Weights of a small GPT-style language model, trained from scratch on English Wikipedia: width 192, vocabulary 8192.
Each number is 128 + 32 x the weight over its row's rms, rounded and kept within 0 to 255. Layers, rows and columns count from 0. The size above them is the row's rms in percent of the matrix's.

# layer 13 MLP up, 768x192, rms 0.0979, rows 502-537, columns 96-191
size [105  58 105 108  97 108 102 102 104 106  28 105 106 108 106 107 100  97 100 105  99  99  98 122 111 101 105 106 109 106  98 107 110 108 104 107]
[[102 127 143 155 162 107 184 153 149 165 157 127 135  68  91 142 119 151 193 128 127  66  82 112 104  39 116 203 210 175 101 121 112 160 111 126  95  96 138 142 119 145 152  64 151 154 112 127 155 119 160 113  90 114 191 143  94  99 131 157 107 102  98 104  91 141 181 112 128 128 144 153 116 110 114 111 119 121 122 128 158  45  93 171 140 133 168  96 177 129 153 139 182 175 112 107]
 [172  94 157  79 117 104  91 149 111 122  70 170 151 103 151 136 157 126 127 126  76  86 121 152 131 115 219 162 131 127 144 168 123 137 166  93 165 121 101 111 115  68 150  67  88 107 156 144 137 132 143 150 107 160 135 147 162 108 134 149 127 134 136 167  88  88 107 138 122 155 113 160 102 102 132 175 137  83  92 141 105 126 187  80  95 148 173 110 107  70 139 151  70  96 142 141]
 [200 128  99 132 120 103 162 115  98 191 109 148 151 101  97 174  83 214 124 130 102  61 106 136 202 120 168 186 157 174 108 113 145 182 162 120 134 135 121 101 110 146 138  89 170 147 112 127 201 153 122 111 147 108 119 136 106 139 133 112 142 159 146 117 164 125 119 109 136 133 125 105 102 110 123 121 114 129  53 103 132 135 149 118 160 116 120 195 152  63 163 203 150  84  73  64]
 [138 132 141 102  94 132 145  79  95 146  91 145 180  85 115 135 139 160 121 178 120 126 164 142 124 141 145  92 156 139 105 110 135 139 105 155 128 121 148 141  66  98 136  85 162 148 122  83 149 106 168  64 132 152  97 137  93 126 155 100 100 108  94  97 150 128 161 158 158 124 142 134 131 142 155 125  86  77 161  88 117 197  78 154 115 152 138 117 143  95 154  81 120 139 121 131]
 [207 155  97 101  90 185 132  68 225 106 128 177 109 108 158 162 140 142 128 109 153 197  94  78  54 143 121 141 143 161 174  87  50 117 187  90 124  73 169 136 135 177 120 111 138 151 150  99 160 159  95 136 143 149 122  98  74 144 200 150 125 167 149 119 145 150 155 113  97 130 148  90 131 131 102 154  83  64 162  76 179 150  93  85 129 163  99 115 117 161 151 120 152 137 113 117]
 [172 175 151  99 118 111 142 137 140  48 150 142 129 155 154 182 113 118  96 157 131 172 165 145 103 106 134 164 124 125 177 117 141 152  58 103 149 114 111 171 178 114  93 111 110  97 168 135 123 103 155 135 139 131 156 162  76 100 176 121 137  88 115 149 146 140 178 128 120 120 120  77 134 150 183 121 138 143 123  96 142 131 157  91 116 151 108  82 105 151 123  80  89 156 159  70]
 [158 114 140 110 144 142 140 151 163 187 130  83 151  95  96 104 136 136 111 114 179  46 129 136 125 136  70 168 143 102 142 127 126 125  75 114 124 147  97 109 147 105 182  82 119 107 128 113  92 113 133 114 119 120 188 100 119 148 148  78 168 121 105 133 111 152 117 128  88 115 192 117  99 154 133 149 128 155 175 170 102 126 178 142 122 115  92 120 117 139 184 126  52 124 175 141]
 [103 161 139 178 113 194 145 162  83  73  87 187 173 157  97  99  90 131 191  78 117 155 124 118 140  85 107 131 115 155 208 147 108 150  88 139  85 166 155 159  87 124 137  76 142  80  80 147 136 171 129 122 127 163 170 177 141 107 161 120 157 140 118  84 110 170 167 158  54 107 156  90 100 137 187 133 130 149 137 132 161  95 142 134 121 112 141  93 154 154 152 143 106 124 119  85]
 [174 121  86 137 106  99  93 148 162 121 162 111 140 128  84  96 116 135 166  68  59 152 117 107 142 178 144 117 189  95 114 141 104 108 114 138 162 145 106 135 161 118 193  84 109 139 117 108 163 154  89  82 120 146  71 133 137 174 149 100 119 111 177  88 165 104 124 113 108 208 120 125 114 143 137 142  91  99  85 103 133 157 135  71 132 201 115 119 139 132 133 122 145 169 171 132]
 [132  41 153 111 122  97 148  71  94 147 198 117 114 141  30 161 181 137 113 126 146 147 124 114 155  66 136 179 147  98 103 123 161 181 143  81 137 107 101  84 106 115 138 131  92 142  95 115  87 100 104 200  87 132 150  75 130 165 134  96 111  68  98 113 148 143 102 137 157 136  97 168 155 114 171  74  89  62 144 151 111 156 132 144  99 117 147 162 119 109 143  65 187  95 165 131]
 [131 116 129 103  87 138 120 170 131 126 119 157 147 164 135 128 134 102 126 109 121 159 135  94  77 113 183 130 119 118 106 112 169 150 155 125 129 142 109 161 139  80 161 131  96 159  89 165 146 111 117 112 173 104  54 126  94 171 170 193 108 129  86 181  84  83 148 117 100 121 106  77 254 138 151 151 137 110 172  44 109 135 112 164 143 142 123 114 114 106 177 144 135  64 109 111]
 [103 147 136 128 119 136 116 129 114 149 115 130 135 122 169 145  39  68 102 117  99 219 151 153 130 155 122 190 187  76  91 184 124 182 133 168  86 121 161 168 132 111  54 135 122 115 178 128  64 127 142 105 134 141  98 110 162 200 126 138  99 109 152 174  90 137  97 166 110  69 156 169 109 170 116 153 142 124 121 182 112 114 140 147 182 119  85 146 122 142  83 142 136 106 116 117]
 [108 143 106 150 123 145 199  79 129 125 151 122 130 123 139  76 198 110 148 111 125 108 174 145 141 114  88 143 154 145  99 142 129 134  90 120 151 139 150 128 107 101 118  97 135 107 135 124 158 137 138 120  93 131 162 147 153 127 130 106 164 210 158 182 149 118 142 147 138  51 139 159  61 151 154 108 152 153 116 142 112 115  92 118 130 138 124 149 176 166  39 165 132 105  98 126]
 [137 113  81 108 125 196 160 159  79 105 154 168 123 100 105 184 119 133 109 138 181 140 116 120 122 169 141 154 121 136 112  55 122 118 123 150 121 129  84 125 133 135 143 163 119 110 108 120 116 100 134 130 118 121 146 128 123 123 148  93  88 163 166 133  55 171  88  66 121 117 167 143 195 182 133 105  88 116 122 103 153 138 165 139 123  64 148 136 157 178 169 128 105 123 104 135]
 [136 129 137 114  81 111 131 130 134 182 161 112 114 143  80  96 184 174 134 112 117 178 128 152 185 119 126  82 119  80  89  87 165 137 135 136 161 124  92 173 139 147  93 159 105 128  43 142 112 172  97 158 131 147 140 115 135  70 125 170 168 110 178  90 114 105 144 126  98 146  74 123 144 128  61 137 182 149 177 146  61 130 118 121 166  83 143  79  85  96 131 120 168  52 127  61]
 [173  66  95 123  72 147 110 188  93 156 201 157 131 133  81 145 150 117 182  86 139 104 124  73  72 140 127 162 142 146 123 123  88 124  84 127 113 149 115 123 132 148 170 137 154 134 118 124 149 161 143 132 187 118  92 166 120 159 133  94 108 156 197  94  99 128 154 208 127 147 160 155 107 134 148 155 103 181 139 126 131  66  72 145 119 133 160 144 131 101  88 192 128 149 177 157]
 [119 164 146 108  89 139 117  86 186 168 130 142 108 147  57  92 126  85 115 162 141 128 125 140 134 121 130  18 145  96 166 148 126 120  97  98 182 164 135 156  72 133 113 155 108 221 134  91 183 176 125 141 118 152 154 134 131  67 149 117 168 155 141  87 115 171 127 112 129 126  92 165 125 150  78 156 146 111  76 167 102  69 141  90 140 169 135 134 174 131 147 154  98 159 188 154]
 [114  54 129 141 126 141  92  90 140 133 132 139  83 141 160 106  85 124 121 137 119  72 160 126 155 135 154 163 124  97 121  97  68 153 168 108 205 140 131 149  61 109 185 108 117  86 132 148 139 131 125 164 105 124 136 140 152 115 147 118 108 125 174 118 111 151 180 111  82 125 155 143 100  97 143 104 139 136  74 162 179 141 138 117 168  96 162 164  85 142 112 142 151 101  75 127]
 [111 151 158  90  99  98 162 109 131 201 189  77  42 176 194 131  67  83 131 146  72 151 178  85 153 112 133  83 158 103 138 152  87 141 117 136 123 134 137 137 128 159 104 141 167 140 136 135 135 168 165 155 166 138 192 165 155 110  89 173 147 107 123  92 139 113 137 185 189 146 150 146 147 171 107 138  88 115 127 173 130 119 101 152 130 148 109 123 188  95 140 148 117  91 160 113]
 [126 166 110 123 192 112 149 124 155 146 180 160 154  89  22  48  96 103 142 176 108 142 168 151  92 144 114 166 123  86 131 121 133 147 165 156 134 166  93 117 129  74 104 134 145 150 101 174 125  88 148 102 188 106 114 139 149 112 175 156 153  75 164  63  95 147 105 165 118 141 156  94 122 185 127 165 143  99 135 159 164 175 128 188 109 155 142 108 156  80 152 135 168 137 121 131]
 [188 119 125 116 143  58 110 213 128 134 141 122 123 103 130  91 213  68  98 115 135 118 109 165 123 111  94 180 123 144 137 107 120 130 105  71 127 154  76 192 175  75 173 130 137  76 145 150 126 131 160 115 121 125 115  98 117 154  95  96 122 116 136  69 111 140 113 143 148 128 138 134 119 105 112 114  83 151 172 182 154 161 208 160 114 153 136 160 129 117 127 113  93  58 118 140]
 [121  54 156 105 150 158 151  82 184  92 147 175  76  66 175  95 135 107 146  94 149 208  75 126 183 150 134 133 103  99 148  64  80  89 139 212 140 166 120 172 143 137 153 148  56  94 129 129 139 125  77 103 127 188 135  97 147 138 103 176 157 157 182  93 178 107 152 104 159 111  87 159 149 124 132 131 104 137 140 103 150 158 119 135 157 119 183 124  86  85  73 111 119 106 141 164]
 [108 115 180 125 102 112 122 141 106 125 165  66 117 157 135 196  79 172 153 102 112 131 115 110 168 140 133 109  90  71  99 103 103  61 130 122  90 140 122 134 154 137 172  64 139 103 152 126 139 131 182 118 190 135 144 102 118 166 122 137  72 154 172 118 118  77 171 157 117  68 109 103 121 174 105 125 149 155 124 114 151 128 125 131 130 155 105  89 129 160 117  91  54 144 151 100]
 [153 123 131 135 175 159  90 119 128 141 115  97 140 134 132  90 103 135 150 111 118  90 133 157 147 121 117 129 184  74 189 182 107 168 102 128 144 137 116 104 158 135 104 139 106 163 174 100 143 116 120  78 108 112 150 122 146 106 112 135  84 113 142  90 122  70  91 137 115  98 142  93  58 108 150  98 150 127 113 159 116 134 106 131  93 104 109  95 153 163 137 166  99 102 143 128]
 [134 167  99 145 153 117 174 125 127 204 131 106 134 118  91 105 121 164 138 116  54 116 139 114 117 130 156 161 121 106 118  95 209 135 107 117 101 118 134  65 112 158 141 108  83 105 113  84 100 101 134 137 128  66  89 141 157  90 133  92 158 114 153 116  88 115 150 135  85  96 201 162 136 117 148 168 115 127 129 138 160 132 118 113 117 215 129 174 101  95  93 123 129 149 153 137]
 [167 123 159 131 143 102 101 128 127 128 141 141 132 112 175 150 176 131 163  88  42  91 140 132 200 140  97  90 129 156  89 185 139  74 109  95 133 120 153 122  97 122 166 120 226  79 121 107 104 103 107 129  83 101  77 154 110 135 114 146 181 158 151  93 144  79 170 104 151 153  96  74 119 113 147  79 103 131 174 143 170 137 125 137 176 136 138 108 172 142 164 178 110  91 112 111]
 [125  89 112 148  87 121 153 161  79 143 127 165 136  88 132 145 142 179 130 153 122 108  76 135 164 102 132 154 113 144 158  96 103 111 126 126 136 100 116 151 164 108  63 127 124 125 129  81  84  88  99 132 178 132 135 128 169 191 107 170 136 119 135 129 156 158 167 136  95 108 123 122  94  51  95 134 178 100  91  65 112 111 139 149 133 148  86  46 183 138 136 108 132 143 161 124]
 [ 89 153  87 117 114 159 115 160 146 161 187  97  95 102  89 108 111 105  61 144 132 166 110 124 138 116 135 180 186 128 150 114 134 150  95 134 185 110 105 155 152 127 126 129 164 115 121 143 122 108  81 121 110 135 201 109 124 171  81  84 150 129 155 136 111 152 112 129 190 128 165 114 168 109 118  85 151 116 159 164  74  81 135 175  66  90 105 153 141 122 138 136 100 118 170 136]
 [159 127 158 148 147 131 178  96 145 177  73 158 100 100 183 156 148 107  84 115 138  57  77 106  94 174 153  81 160 130  76  89 122 195 110 113 122 138 194 151  71 118 104 120 128  97 128 128 108 111 105  47 118 177 107 133 100  83 126 134 103 119 155 102 102 100 123 142 167 153 113 133 153 122  89 103 129 157 128 111 127 130 110  64 168 154 141 125 173  91 118 115 152 167 169 146]
 [196 110 166  81 113 127 118  99 167 151 130  81 141 172  48 106 113 157 151 129 122 117 143  70  60 171 160 126  89 166 157 106 165 118 145 142 114  84  85 128  80 104 151 112 131 140 117  62 178 118 179 118 139 142 126  81  99  66 162 109 133 141 158 160 164 115 109  70  84 181 161  74 125 139 119  85  96  35  49 115  87 155 130  99 105 124 126 101 174 102 140 108 180 158 113 166]
 [ 65  97 125 116 122 167 164 135 109 119 186 157  98 116 179 122 161 190 153  87 166  81 118  62 130 160 178  84 133  88 143 178  94 126 100 118 123 104 104  97 123 115  52 125 185 113 127 137 100 139  99 169 151 141 112 169 138 127 124 167 162 120 147  97 105  81 153 174 138 131 118 144  72 106 126 130  94 124 120 176 101 129  84 144  95 170 101 123 114 116 109 134  72 139 108 191]
 [ 89  69 112 150 153 130 181  42 105 151 150 193 166 114  92 116  74  96 103  87 134 133 183 165 142 136 104 141 140 125 172 111 102 157 156 137 135 151 145 126 136 185  90 138 156  90  96 156 123  94 118 139 148  43 185 145 160 151 135 131 141 123 112 108 118  97 124 184 141  86 149 144 145 119 100 119  75  89 128  59 129 166 141 158  70 102  85 170 145 111 126 124  94 128 120 189]
 [102 136  86  88 124 175  92  97 129 131 146 115 132 147 111  71 133 161 168 128 146 203  97 149 102 168  81 134 145 140 139  91 173 125 163 120 128 151  85  77 133  66  91 169 118 154 133 143 167 134  98 141 193 107 121 144 129  85 139 108 130 127 165 142  96  77 135 154  99 176  72 101 154  94 169 139 126 192 151 162 109 141 148 116 121 106  97  91  68  92 117 107 101 125  89 176]
 [ 96 111 159 142 118 190 106 112  58 148 170 176 119 128 191 161  83 115 114 124 106 110 153 102 152 153 156 158 146 134 160  87 135 137 109  98 109 115 192 132  96 172 128 108  99 161  77 113 131 131 115 123 138 120 127 144 143 114 103 137  84 176 138 114  91  97 136 136 167 131 202 184 114  77 136  87  72 115 133 116  83 145 127  95 113 108 130 139 100 114 112 158 120 157 123  94]
 [113 105 153  48 138 133 156 149 151 168 113 135 120  79 150 127  66 128 185 157 138 138  97 120 109  70 158 173 148 126 163  96 133 141 108  96 128  86 136 114 128  70 136 172 102 117  79 149 157  92 111 168 145 156 118 133 152 137 111 162 162 151  66 106 158 165 138  90 120 190 179 124 126  85 146 128 115 155  94  85 156  89 148 108 167 139 169 124 150 155 139  83 141  82 125 140]
 [ 66 155 141 125 118 102  93 157 161 164 154 145 172 105 120 137 146 137 144 175  92 117 191 124 130 151 191 117 130 125 124 177 140 143 102 114 137 154 111 104 161 146  82  62 184  69 108 159  57  52 100 170 119 159 121 134 166 170 104 156  94  77 131 157 137 135  77 179 125 105 148 137 106 124  84 135 138 131  99  78 197 136 133 130 146 127  78 167 169 138 153  73  84 142 124 184]]
# layer 13 MLP down (transposed), 768x192, rms 0.0172, rows 502-537, columns 96-191
size [114  57 105 108  99 105 102 104 101 107  32 103 108 105 100 109 110  94  96 107 109 107  91 117 114 101  95 101 103 100  95 107 108 115  96 107]
[[123  75 103 126 134  84 124 150  72 145 136 145 109 131 116 100 131 142 139  91  97 146 172  93 185 157  68  95 115 145 123 128 141 132 172 117 148 132 125 103 132  64 135 141 153 124  95 117  78 128  75 163  63 146 144 162 162 102 106 137 109  91 109 114 152  85 141 128 114  65 198 128 136  76  90 112  89 121 128  76 100 115 128  77 188 139 180 152  75  91 137 163 152 169 112 166]
 [161 169 154  66 136 142 154  92 146 107  92 160  98 106 120 168 113  96 160 136 114 120 188 107  86 127 132 118 169 185 119 146 121 137 134 136 161  76  70 164 152  95 139 110 148 179 171 112 101 121 140 101 203 135 120 110  92 134 139 121 127 155 170 136 132 134 133  78 142 128 139 106 105 108 150 128 144 158 161 194 155 135 125 202 112 115 169 173 130 116 130 140 189 136 133  86]
 [101 134 142 150 117 129  93  67  81 137 117 195 168 113 164 141 125 118  84 149 143 147 145 111 128  99 103 225  92 175 106  95 200  87 115 123 157  80 100 153 140 129 161 114 146 136 166 132 154 165 157 123 116 147  77 104 109 117 148 105 104 104  84 133  98 149 124 174 134 133 163 119 109 117 155 103 122 106 101 126 146 100  90  97 163 130 137 124 125 152 143 200 137 157  75 117]
 [153 143 154 120  81 178 107 130 100 149 102 105  83 154  83 146 155 141  96 123  86 113 135 147  73  90 160 144 162 152 154  59 150  36 129 117 142 103  69 174 148 132 132 123 155 109 168 196 185 108 195  90 144 206 146  85 155 123  80 184  57 134  92 141 147  88  97  95 144 179 127 160  95 116 137 125 165  89 134 139  99 112 110 125 126 133 106 101 182 185 101  84  55 141 156  81]
 [160 175 137 142  75 165 103 142 139 121  97 113 128  62 119 190  88 121 123 140 152 127 165 144 130 170 153 151 119 170 125 143 132 127 124 183  96 136 124 115  88 135  88  99 117  61 134  64 131  68 195 116 154  70 105 189 130 106  80 149  92 132 128  78 180 152  79 148 122 144 173 145 120  98 131 195  94 129 102 115 185  88 173 138 129  89 105 147  93 108 112 115  90 163 114 106]
 [147 152 152 111 126 128 145 124 140 143 172 132 125 128  95 160  73 104  93 156 173 159 185 147 133  65 123  93 128 178 138 118 114 159  95 107 125 116  72  90 152 119  71  80 134 107 168 128 122  93 168 203 126 145 116 202  92 140 147  97 155  75 135  59 114 209  77 115 121 166 102 129 140 146 109 135 135 152 137 175  89 125 161 127 110 134 198 146  81 161 115 139 151 106 152  79]
 [116  94 151  35 138  94 125 110 151 165 125 101 114 161 105  65 181 116 131  94  94  87 122 133 130 118 120 165 181 154 135 146 132 106  81 149 126 129 112 122 138  69 160 135 145 151 195 107  99  94 139 124 108 100 123 210 155 152 145 155 138  53  85 128 118 167 179 147 114 132 144 118 115 161 110 161 101  76 151 185 138 178 185  44 107 131  85 127 105 126 150 150 137  95 202  96]
 [130 156 146 123 126 143 129  95  79 109  95 132 145 188 134 126 127 173 159 136 187 141  89 139 133 111 128 125 109 121 132  84  68 121 151 107 146 127 106 112 129 108 208 122 154 178 136 180  92 137 120 112 103 106 106  93 165 117 140 162 169  80 136 162 102  78 140 203 146 141  37 185 152 153 151 105  92 120 180 109 103 159 206  81 147 116  96 104 114 147 152 147 113 101 123 173]
 [123  88 150 102  93 100 139 153  84 179 129  80 170 119  91 120 147  99  72 153 113 111  98 198  83 161 168 122 108 164 110 125 181 118 103  92 102 129 116 115 171  89 116 130 104 191 151 115 141  90 124  80 103 180 139 119 163 141 147 125 181 171 128 109 140 131 132 148 162 161 130 135 111 103  93 101 148 166 131 143 150  97  90 170 124  70 149  89 174 181 146 141 162  93 135 156]
 [ 77 157  98  91 125 144 134 102 116  79 143 131  82 158 126 121 111 175 148 136 115 129 135  98 149 170 138 178 183 168 183 104 127 178 183 187 146  81  73 106 157 156 128 103 105 143 110 112  78 109  73  79  63 116 101 165  72 134 183 153 179  71 113  80 109 106 151 155 138 117 121 152 160 135  93 105 119 109 154 168 180 158 167 145 124 136 153 142 130 119  97  82 134 119 148 215]
 [188 127 153  98 184 169 146 117 145 145 123 130  74  92 121 128 141 120  80 139 149  85 183 140 118 129 111 128 158  99 138 146 103 127 130  99 121 120 124 131 139  56  98  96 148  92 168 103 106  97 171  91 113 180 182  87 135 118 144  95 144  89 153  99 129 133 134 122 110 185 174 144  74 105 104  99 107 105 126 195 125 109 141 177 111 101 150 183 110 137 162 163 132 121 108 153]
 [206 127 135 193 163 100 123  98 161 113 138 103  83 169 159 148 168  92 154 134 102 107 132 110 128 125 135  78 162 163 174 116 159 105 113  80 188 135 136 100 100  95 198  87 121 130 169 135 142 126  84 108 142 147 111 123  79  87 110  85 130 157 108 133 139 109 136 140 148 144 132 113 147 140  98 170 103 112 112 106 156 157  94 144 112  49 169 174 141 103 177 117 149 163  63 151]
 [128  44  77 141 118 170 167 125 109 114 159 114 179 120 109 110 118 117 120  69 181 170  66 156 182  91 103 152 117 125  84  77 135 136 114 124  82 148 146 144  88  94  43 158 123 145 148 140 140 176 132 152 119 126 112 106 123 115 126 177  65 143 109 152 141 210 135 108 124 110 155 131 114  90 137 152  90  82 120 131 125 151 127 145 170 131 123 110 124 159  76 164 140 103 127 145]
 [116 173 154 128 128 157 139  84 148 178  93  94 112  86  93  66  86 165 147 128 109 128 173 156 123 169  91 103 139 126  91 166 133 133 127  88 163 124 117 121 139 120  90 109 107  97 147 108  89  98 130 158 142 161 196  80 166 118 129 166 152 126  89 125 189  96 114 179 191 132 146 101 196 102 135 131 138 144 123 192 159  98 130  79 101 110 176 163 111 103 143 143 147 143 121 155]
 [146  88  78  89 114  73 163 120 115 131  55 127 157  67 118 143 175 181 191 105 117 147 129 101 154 111 142 117 139 105 109 124  85 118 122 175 132  94 125 154 153 166 139 165  94 151 189 186 140 119 136 105 135 115 158 148 130 177  95 100 152 192 117 146 158 128 157 189 113 124 104  90 118 138 124 107 119 158 106 105 158 137  84 150 115 141 111 105 192 175 158 120 113 173  90 116]
 [164  99 175 132  83 118 112 119 138 107 141 159 154 138 154  58 110 108 163 124  95 138 110 140 114 141 180 111 178 140 132 144 145 162 105 127  96 134 153 111 133 146 134  87 159 108 151 123 142 145 130 121 142 166  63 133 173 186 151  61 140 140 108 235  52 166 141 134 169 130  65  89 119 132 160 125 173  78 152  93  89 126 159 127  78 116 111 165 181  61 120 101 117  83 156 128]
 [ 89 154 135 113 114 124 177  97 162 105 192 102 101 130 132 157 161 152 186 145 107 158 180  89 135  84 106 129 120 244  92  87 143 110 195 101 142 101 155 130 150 125  81 138 164 116 171  95 100 103 114 198  63  92  46 115 111 127 169 198 146 121 116 137 116 133 104 118  71  88 102  75 151  91 126 170 115 103 142 184 124 137 140 174  76 109 111 156 109 170  81 119 145 185 115 132]
 [128 115 106 157 147 124 152 154  81 172  94 147 119 133 154 130 145  79  59 142  59 158 168  94 183  69 110 143 178  98  90 115 140 137 117 135 159 112 153 128 117 115  79 171 131 128 110 141 118 142 116  98 114 162 227 211 138 115 174 109 138 151 145 199 109 148 151  96 173  99 145  99 102 150  96 103  95 159 151 103 118  84  97 175  73 168 138 197 144 140 160 107 189 136 162 173]
 [116 145  75 159 154 190 140 118 168 131 182 144 124 118  69 140 152  80 144 126 178  99  94 132 120 156 149 173  87 162 149 166 135  74 168 130 145 146 164 118 167 145 139 131 135 134 140 128 127 138 176 141 115 122  77  89 121 176 143 123  90 154 119  61  66 165 142 131 110  87  62  91 153 114 123  99 108  84  74  93 121 129 165  83 165 163  49 168  92  98 209  58 128 125 116  85]
 [121 122 126 190 159 114 105 121  46 155 142 122 167 173 234 151 175 132 162  97  95 135 102 156  90 112 121 213 132  50 138 120 115 169 144 120 134 132  85 144 127 135  90 204 174 164 158 134 184 148 187 125 136 179 131 157 179 149 103 122 132 153 172 126 169 129 181 109 169 126 119 158 136 116 133 107 116 125  92 170 125 196 135 182  86 134 110 132 130 148 112  92  86 126 153 140]
 [107 164 123 141 166 139 101 137 102 137 152 174 161 103 114 183 120  92 183 143 130 191 107 158 131  96 103  79 104 166 149 157 143 169 132 166  80  91 124 200 125 124  86 154 141 222 122  85 140 187 101 135  97 160 118 169 155  62  89 129 187 103 132 140 117 129 158 159 121 123  94 150 106 190 183 134 154 161 128 129 154 123 143 154 158 148 169 103 119 138 154 156 129 129 156  86]
 [139 138 124 174 134 114 101  91 124 141 152 153 107 129 158 146 168 112 126 101 105 129 114  97 183 103 127 102  94 147 179 157 125  93 148 161 100 156 133 137 123 140 139 159  60  83  57 139 142  84 125 144  93 134 102  69 156 112  91 184 138 160 199 124 166  96 131 199 148 130 114 113 172 127 182 123 121 205  92  82 129 100  49 141  97 149  83 119  83 164 135 138  96  94 149 139]
 [123 144  92 158 104 141 164 162 103 121 157 146 107  68 106  91 178  74 154 105 147 100 162 165 118 154  98 132 204 102 150 107 161 157  96 142  71 117 152 101 100 126 121 118  93  79 140  80 140 182 144 155  96 167 216 144 134 158  98 121 127 133 140 136 187 161 103 126 125 115 163 143 137  44 117 139 177 114 186 144 133  91 185 108  90 119 126 153 108 161 127 127 160  90 146 129]
 [131  91 173 153 112 134 185 159  83 143 111 153  84 132  90 142 113  90 142 163 124 167 155  71  44 110 143  83  88 218  96 160 115 126 107 122 106 143 168 122 123 129 137 120 182 132 143 139  50 126 122  96 151 186 119  96 110 161 136 113 171  87 164 118 163 124 124  62 113 173 143 104 137 174 110 143 160  93 144 156 114 150 141 173 137 138 133 178  97 131 191 113 197 141  76 124]
 [138  64 205 109  76 130 162 139 139  58  84 121 126 152 162 144  93 127 124  92 124  97 111 115 147 183  82 162 128 141 137 111  93 120 101 193 133 122 161 146 111 120 122 117  68 136 113 178 187 129  93 103 101 135 112 146 108 163 116  95  68 157 143 118 119 138 108 169 130 105 131 164 157 180 143 183 130 142 151 140 122  93 190 130 168  56 131 113 131 120 113 113 117 138 130  87]
 [ 90 136  81 154 128 160 110 103 174 117 154 144 142 134 127 157  85 115 103 136  99 127 113 162  62 179 136  94  78 114 102 102  82 150 135 101 117 143 157 159  90 136 117 129  88 160  69 132  74  69  59 125 132 152 137 154  86 199 142 123 125 147 131 113  96  95 132 113 181 151 127 110 148 203 163 147 210  95 162  64 137  82 115 161 137  97 125 148 142  86 166 159 125 121 147 143]
 [148 134 167  88 160 178  80 181 164  95 117 141 162 132  90 144 157 167 116 134 111 115 141 109  78 137 104 138 173  59  63 138  61 107 104 122  65 185  76 159 144  95 153 126 119 184 142 187 152 125 139 115 148 114 174 177  74 130 180 153 177 170 129 103  92 139 148 122 167 157 157 144 149 148 147 110 126 143 123 192 144 146 118 164 100 111 131 174 146  86  85 195  88 120 160 157]
 [165 147 108 146 147 177 119 127  89 107 155 117  81 147 157 168  75 151 144 102 122  59 128 127 124 167 125  98 186  89 197 146 152  70 175 128 103 120 207 122 109 154 105 166 116 108  90 118 143 134 108 147 117 133 110 157 161  50 146 128  90 126 146 132 134 121  99 128 132 170 113  80 150 108 107  80 108 163  96 138 177  92 125 102 122 135 155 144 182 129 103 112 145 135 131 199]
 [148 167 152 154 141 100  95 150  98 104 158  89  98 100 145 161 164 176 204  92 114 132 138 182 149 113  77 129 100 162 132 190 145 103  90 129 150 126  89 168 116 181 157 127 110  58 113  67 118  69 139 164 116 134 121 104 110 108 156 189  89 138 121  79 106 145 110 145  53 127 145 170 177 133 119 180 114 120 116 172 162 107 119 146 115 126 114 118 128 116 170 105 145 106  77  96]
 [130 157 116  91  74 108 123 100  68  42 123 140 107 164 155 200 147 111 101 142 161 118 147 136  97 119 198  96 149 107 125 127  88 141  87 171  88 117 124 143  89 108 135 143 103  91 161 121 159  90 147  74 166  91 151 194 135 183 114 160 140 107 103 108 153 148 128 189 134 114 155 141 121 137 104 162 133  87 145 202 178 117 150 155 208 158 117 155  58 125 160 127 172  90 122 149]
 [ 97 149 101 123 147  97 109  67  72 105 157 122 171 128 145 188 120  97  65 146 118 109 127 122 122 148 164  63  92 144 126 157 134 152 136 135  78 168 132 174 137 154 102 202 195 119 197  71  64  91 176  88 135 133 113 129 145 154 144 149  63 150 153 110 148 124 146  92 146 107 158  50 154 153 133  84  73 152 163 142 171  89 148 155 160 137 177 110 103 125 214  81 147 107 115 156]
 [150  78 104 167  74  85 162 203 104 112 102 105 112 123 140 138 171 138 161 156  87 201 154  51  55 161 162  97  82 173  87  44 181 113 114  97  99 124  91 203 124 106 177  98 144 134 141 107 149 118 156 110 137  96 136 130  90 194  97 142  71 145 173 115  65  97  78 122 160 154 172 132 140 108 177 167  64  96 114 147 127 160 104 164 116  93 124  88 110 161 116 124 153  78  63  89]
 [ 60 130 119 143 125 139 135  56 145 144 104 177 181 160 182 124 106 109 141  86 154 188  91 132 123 153  88  93 135 129 131 112 137 118 145 168 116 125 153  79 138 118  98 135 122 157  75 114 131 127 159  98 142  97 141 154 148 208 103 116 123 112 112 108 112 160  99 182  82  70  68  29 132 132 109 122 129 159 116 134  99 129 104  76 133 110 121 152  48  37  87 159  90 120 149  86]
 [135 111  85 171 128 126 107 168 148 127 105 119 191 147  76 195 184 140 151 122 145 126 149 123 141 101 171 139 112 125  96 143 179 108 104 112 109 101 139 136 176 152 107 150 165 130 149  96 188 119 100 160 102 152 131 120  99 164  93 161 157 183 116 133 206 113 127 131 145 103 110 152 146 119 162 109  87 140 115 131  87 124 120 173 177 167 125 157 125 194 110  88 109 137  99 111]
 [127 143  59  83 161  93 156  89 140  67  99  97 102  52 144 106 129  79 191 147 102 101 143 145 144 149 120 133 130  69 135 149 136 107 152 172 127 153 105 131 179 120 196 148  77 134  99 133 163 115 168 117 136 126  77 145 134 137 112 123 147 122 119 138 151  85 137 139 205 127  96  78 126 112 131 134 121 105 130 105 109 197 106 126  42 105 142 105 133 165  89 113 133 155  97 168]
 [115 123  85 119 139  85 143 170 154 134 137 102  99  99  82 132 159 166 108 153 144  78 137 103 174 138 103  66  96 128 119 117 103 137 113 142 126 183 167 120 163  88 136 116 142 105 132  98 157  86 101  96 160  82 181 144  97  90  83 119 142 154 153 180 109 107  95 155 116 145 184  70 173 118  93 116 133 104 193  99  91 124  93 114 113 137 132 122 101 183 166 118 115 110 110 134]]